Each number is 500 + 25 x the weight over the matrix's rms, rounded and kept within 0 to 999. Layers, rows and columns count from 0. Numbers have three digits each.

# layer 9 MLP down, 128x320, rms 0.135, rows 0-80, columns 160-239
486512481490512480450499530487488493504527533533536449485472501513492443490462474504464510500494484495547505512476549493502486489452509467512504505534479501507494505484491509505501533510509464486557534541474475525486510477484473494507471534
466488514450524465483511507471499502477529492510522493469478521458487469490521473450484503497504482528528511480453502518481530494513476494506456490453466511520465482529497483483496514478507460493460483471462456483546511544470485504491501465
524515516488527497488469503492490495501496519503487495519502513496494501506502506454496506504521520551503519475488505457534499514459480471491530521539524500470504527495471534513500505506506464556529524470473507445480513485481533511518486504
476492492495512513512493471482549505542476489503538498492490506519465493453493519525510542523456502495492546523468481531548500538533469514513516529521489508487519513484527485554497498505456505488515519453508499501519515523483473504486494538
526489517530498486474493464459522545506419551471501564430448424495524478517512472533542478492478498530493515564480483510502527510554480490539571464507486513484474478551519486481464537505521474513501504486561593478547465468468510514495495512
521540504496510486529509469515478528441504470505531504468494528510521488512501516546446535518474506522476506528517529473531500494477488489473527518522549483535543495473515534542513477496478504487519473527478470450472519458522497477504480454
510504553488477465490508521492510449487473513558491467530456492488477536497485499499457514535502465518466494493492503484490502466487500527549492530530496445475536538498509501496490483500495484498467431487494486541530517507536463514492525524
463478521475483445532498509505473480463519511458500486493487492505501532492480459492501512503491501482477447486512477517536456505496520479481506474511488491502472459482532530520492558533520508480509492477451485544454514458464493516516513467
463541482541474480498485485496496541541495508506480479502454467485468513528522487498497514492511538487519532496487502493513504508527474511478479486492493511505539498484504498470528489523397452527477531507509505520508532549510474548528446489
512513504464508489490552530499501500502499529500540524491477492474486506527519489508500468506506520489455503514482478499503533537503547520498531515493473481530486493486505481515534513499484470491454494505485512509481531474506504493508499517
562495560560488460493539452514485496484487452566480491513504503476540506470531468502487533497497481475542493548531509565470518489481513507490521515517504513490510518518493514502519527505488537508485471483471490504492487488535507465495483522
463525463526494493457500468515499508503520484481490451527496539531495459500527525496477528507501466457562523476507491523515526546464482499528506529476492485547505516503518510549498478493495487477493539510510527536456519502525489510481482481
480525478484520480477517482488484568482518517539502516506465510473490496547516489495479516495459519485462496460532486555477467503461505532474519516464522452499522503457466519500490470507492490473517475492529496517502493482490502523492487493
495473489520520442509504446497501480509525485513463446516487492481441502504506504514475446488528499471541509534484515505500472503507530476473483499525509539488501512505470478481481543554518463506509505410497496494487466520487520529493437534
491520524506519497453483508512507539519510498541495489466541523522515519515517525503450510474470467477508497517535527514511484547488496487487529488487515504493499479489490525477476559525522499446478478523495515545471479513498510478488462481
524518493519468485544503496514463489511532481497507473506500486480522479490556506483512471484474469453549493532542547441532483546502483489530512461505504481503492453511523516545499475506468574510510470515487493458475512479475482427475483484
517439487501492471519506476512492512498523466480490488521512480524493498501535451508497477499477515519484528534514484520486487472478545484518508512524489493498510505502512527518490498476523496512513493467539530503514517490520475521482491460
509508488475507513503531513484482507517494499496488510502501480520464470473469484518543491530484475477487511530479543523572524489484471549514485480477507438472473458504520524501528531501505504496511512497503506515492446503525497525508500478
497520461489505513546531533529504480515524515473492488544528480479506505472516528501503531501515489522491500503531487532496477534503521475515512480503463477489521480474516458491545510462521493476535541507506469485480516513498493482523551475
493505523473485495473503538493492499476514472540475516515509477500551497475534493452478542513548486504442525509487500513503511474528524511480519507465526457526528529502492505483476504425504540505490492506481510490489466498510521479518487497
513510531497455489496489492433537502513514500528464505526457505460462548516502460503509457479461479507491508542515484539503448531458456532518455521482532534459490505460490520501480518504489497480541482549515524516528492472520519473535490453
506521491534478486579507483524573489525505492487488479487493519516498479493550481466467537479485544486503543480523472511478520514470522505461462542473517526542494501503519484489544531493446495517513516462496508545463509470536489526530480503
519509479531491492451474509550534486487495484513510527532451447489495495488524504480486501526479450478502571549487492489532511492538499493515488497461547509499493510542477499499482470503493503496471515481496507513553496483501543538479495499
536502494465488508519528481499490489494516473520447513514474480466525504470511493520478485515525485484520516528514504526508477504502455486483493503500489522494464460535506549490481525520520488493505531511475490494500512545463519513510511489
494513490504444495477492476487550480491568540511541501509498507545464543506496498488479505487498562476507524515518501521524530490508514504538527503503520543499486491505545486511531518486450497519510507518447472542492519484517504503458498514
505535525502498490512477465494477496483556493492485527485467508527517520507544522485461549461426488506494495540521504477520518519531453465491507519464482476496496489458538510517552543484525476486466520478503536498528543499489509490465513470
511493555472501511497498468495486486540522500493509505481516488474500462520482479491518499466457482523517513472495487490507447538519478528481516536511526509492504517455493504460525493526532501516501513527484525477476558535516491462506499484
483495491497515482497517498504489481487517498490504507484459465529503440492524519522523482463501526485554504500456498469516510508501498443493525467524499565511479508473560489543526486503482471472513543467488552518529501472513519523482510519
471515481519501462459522467509518517484510523523435499456478530467461518457449525495529512502544511555477499517477484491483510521530499514491542509495518509521528507518491526484454494470485491474480524537501505562509552529528525476454458498
505494509487485502489548465528531497445500537532503473496499488507487501491506461487510504476484489495482512478505502488484513473481509477466453535504482472523503498493499484491529508480452502463520515457500488504483493476523519546552490502
503557479504503500461440544511467541507495488497494482492517470476490476516469457496531476499478505511488503489468476532480479533456488496490468508503506488467475484475521449488507476477485484478501527507493517495508486468520428502491477464
490484508508491512483502523433519506509498549521499483510489501466496490481472484498502525498545518515495480487534502442491504485513494486494471520520477488486484498517495542492487556490519474510508495484482522482521466529502487524502496571
488518482526506487509476506522488538510517500531538473490507514500474507522528487498524488507476466503485494509510471457526498524507518479528517507520494489537470491490514501497490564529503489487488508474496545464504496504511537505516510523
547520515504478467508464489480547498477476509522512478510513507498535497512497539485481453522481455507519537499509464470510450474540526513503501502518516485495488497505525470526523518489508533495519519531525503506482513500475516515474471513
501531541494498490516544535510457478498517531462503447511449473534480496530496545447458494460487527441507497539514497453501506443500529513524522526493444458485486533521492483482512468495517510521487518540523488435485528488477486480499511493
481515443491463509497486504506510514543500525440504533552482527538469521497514536520488484509526465522444474533490515514518506497513481484512485521511506498497497482502511496511472456481493514445501493496508528488456560507516511501524539532
487503469505525510518488492510506464508500514427520506493467505513530521497540501476506514537481518561472502487508461463513499511465512506476540502498435484511547534502492505481512517481491510519444513507489494460488469484476515491509506512
448507525539517529503484556489495521521493484493481500509509486527471513495503506531508498540502500513493513437505534507505509498490492502500493482504505487454450542528473467490509503483494495547504491468494516463471524532505519525515540489
513516514505539496516526459504524490506484538492538519482463514482509487502521521497472511481518490504485478520526480493469530518511517537485450504548510484476500537435486534512495469456497488463492529509522493522508477515503436502493450527
510462519498468505456515500512484528508515497474504521519524470505526483484447513496443514505531494542454538472527520525525453520456511524503464544484501512455450484449536476477477497455455488499472520514492519521481512498469512454517516502
499524509509532509476503521509504530512474522474498532520535514492534517485484486528509472488484474486541494516494510484455473531516515537539546513517529495472502452549493502536533496491541487520503520495504481472522568563481518480505504489
542467499500469500483496478517494516487485485500508493507528429488512481495522495493498474518534503480483496502477512530521498448534477496540482495507485498503519477499516510489509528487496516500450510454532492518522493478500523501490513473
512500503496473498512486491528477506529477512477463537524483499474521476494525465542525456504496492459464485489476493498557477508550508515520529468500547494463483481492474469502490489540488513506533523478522499477514517544453504516531549499
503442439500512464471496493462562438504493541495510464475495498498474510466559537535508557519470511557536522512484487474501496532495526531544481526497469514491498564460536495507486449456464491459434480464513518462528479490495517522511513508
488530485488505468494486494478473475503524490478492512530504507545514476490581529477514522499461490512474533537526488502508543501508499538513501501479452502518530472536505485486501513489498446535501512504511492500484536488478460491502496510
491482488492491491497501484500472501526485507535481497519491515478495499498507529515483495506537529468505497515462528497522484462485523457505500487517513533504537488472513501454471524469495491537471508508537462493522466514517531528483512507
536499496531510484517467487491470496500549529534480527521514547492506479445495525464513481449540496500516523580499531496462500500478481526487484479530458466449510534511518481483496482524517494509492523514540484512531524478460512493474517479
545527512543501506491494515507490471521508466492517485537516508472540472448517501488462489497484504473573495497470521519518469558476467494472511493522488507526474516520542534496491477494481491525488509502461533511536491526534489503481538533
553461429506522495508460505486536491480511506472528469550470498548521528497503494494517463525498494554488493481480511488509478504501482544504489496492536519485501504491521536506539573500498488515528457518506493511483509506533460478558489505
497494490463492496500485511440488496496495530482511473487500510518492515513513484472537473531504483498501525499503541456483486461489484490504497521505453471519499482512506495507485523567471491537501507499492518504490477467462506506513480509
498491535490534517498526469469498500508503505479508496468550546488537539483507484477508514504505473496526518497511530486489519501522507481502462479505528531538482493533509490522505542497498493502500470526484483471519444509498522479497466486
434512541361451378562525443608425494315526429480505397599483459563442482445501554539455491425577558622422464466540550517526470411562468501457420530502543517494558496448447631572494500537453483523505526479485414598522508459530509596416407469
463478501464447493504497509481508466539508552496493470515488480519457503532508488474495521528558483497492481470475507490493479475479474507502474499503502524520470510468511492492515490478495484506480467446478510492473473513496522494559520509
550478545518480500514458473522469489502482502461506460508497499511478487554470542486528468461525488528504513519507529457504440478548519492473461503505507476450561552512463479521518508504536494492509531490494501455531526499494488496486478528
532514523466524533495469480501424485459499470516487490465450519523524492507538526495485531484518534499536536473525477494544505473481581452456512493475503482510481489463516525485504556475544498515447454526502541470496490512487519471490486512
475510535493496501462507506537484538520487495491502527474500496510498508481509495496475532481473530496462501569470484504472485512507501489537502483547468468493533517504504506514471488521511492513517501489507502503522476510490501478474530490
490471474516489497483464508503532470502482476522488494529542502520502460498500513512524522478478484486490477491526520461511505509472451483484522566497527482494516525551508506491539519485481511494493506533484492487525488478523548510486501513
493483487479483506467533489511523512504476476496506489476538508476530478506507523491502462519494515463536484499525534508507500517491502524488501448469507503476504463496501502507487546532498505457517484465522452517470587525482529482496530534
482489473506559491514494507526501513501480515481478502512524470503505507503510476522531481458534510492523486530519458504519492515514499517509488509517498525509470540467477497477548485509519499497471479537492498516477493509495491484505506522
486471485532503508534531517510456455489481495467523487487475493483478531484500480482509498502485508506485514526483512499512478527440441487499498486470499528481473505489556558538493448449488502483548506528485496469539472482477504541482527491
500540478533496465471493518518467517474506499517532520542458479513511544515514541457465497499497499508510487526512482481501498516511551513503492436514488472498505506520528486497508491476529500492491470484471488500492486487533520503485484479
518512489499445502498479540491474533462491492521517495483519448510522516542518518510476490511473525511492505492478511539504501501511486491526555506465506457534497538477486493547482532445459525501511523508493508498508491532480541456494549523
493491538474517466516513465536494505525502526497537468510528533477519501537509539473490463477472466506532451534525492500535477490536500461534492464507499480483502504499505502540527517482488532480512533501505507486517546499461513513459512492
483449517493503485490517532498451513519452496552513506508507522542502510526523501532515517528503464512498492492490528493497528505468510510477523479548489508500472489503495487481522521483494538532522500487507502517465528472480528485509489545
520499523475533473474478489513525518498498471533490497492500497500478498454504527506461517490482501489517494503525496498497507506464502446480528474503519492513506504486508489495481489509476496484476474500507497505521535526476474480473480485
500524512519472507507480473488505509514522496499542501506480469501502491497507487472503534500543494528465490491487515532479521491515529504512491506528542479533407530513557499478549483500467537492488507517440481471508481472505470495532492482
500460547498493500486509487481472510479498526521527483516478513438482487476482481490493490543502495499441537545531468523495510504517503468525496452479521459530506500507485462512530493511519573512506510528460487449502515481527507519452498478
481543504517497487519551495510518510499537476526501462500449507481515478506492486545532480502505499445513522507422529530549485477532462496518504507485495524478512565467510474538500490537522484487474508527465486475459489516533482473485545518
505478495508514485500460459456484487521476482513511518461538471440516446504499525498476503489526508530512521497525478492479509509500542501516558493468489491500500498476520510535481501504479506531530518532498508488494443446499498517497489465
491497540513532501510507503528526467507493539513522494500484481493536523461471503485504516482527499495525522535557481524461483473468503474502528535509485542554535536459503500525479486466507508487492467503511468475536465526509535485464501495
441483450502497513497481504474510491523496514498476503479517479532476481466480464494532447495502485522502510520459542467491519497515455476486515486497501532488513528503486487470507496482510487549492445493511519492461475511488571495512513507
448518516532523493528458494501517541519499496465527496523478534484488470517478456519510457467541495518524485489511522503519507520520494516472522466514527535502501491468464495525460531538470507506475499502480547465582503531482476470501512533
487528507474510510516471523435511531513501450515521496517534517494499524539462504505530456510526519503566519476536509498508516480491527501500498498520568533530504500524472515519534459512485515500501527511510496482524492531509512505514540506
532517512511477494488508494493499537530479484473540475486454483529529490482495497521538471504505495494489483468505465497521472527472512488494491518499510497480505523496491494495526488506490484502486469509516481569486507482490498491512511537
472499513523487473515503481501471483475480473503475537443503559491501519500515496523478546487491457487492545508518493461448535530489541485471515490447517494559497503484522521522510545462498508475507510493480478491507493516522511508490507486
505521517504479521503481496430515522477487459501539520485530501515515466498476507508504475516435494459517505498497494473518542516476487505498475519498530539491530512489475499506517453500479539535493519544548465468535524500482508526466469458
485502505506512522543524470508515474500520499517496508520501504511465499474478521487511489476498467516505533496525531510503495517479490557500518481497542517494492502478458479500502510515508501514486502517476548506522492465514524496505488478
497506487547493507486519477520512472551506510501513476509491518525483494506463494465510500450528494491504494494473521509548550483466511508481509493517538487493455487525511471560519517545525505503492495497522478488519541506499534503531565512
509467486527487494522496466480490519513477514490466530506478499481514507511494506516504514467547492506470512490497514501503534467487449491477536542507557501531524527475535508464502504514511495487502511482522494534461481474495451500525501494
510469523504446503443529531516489492504519536477489481540489502494503501496468518537524446479508495487565502536473450524476471426475519538513454516554545517496491459515498479495537422491500478478524546497508514547488520496492500483468522481
484502507497523520510503507516493506453449471475507504508483528525486574489522537539552490543506475529493497497506485512537523529527534455495508488543482492528474521502473528507500462458568525480529538500537509520505499516538511480515497467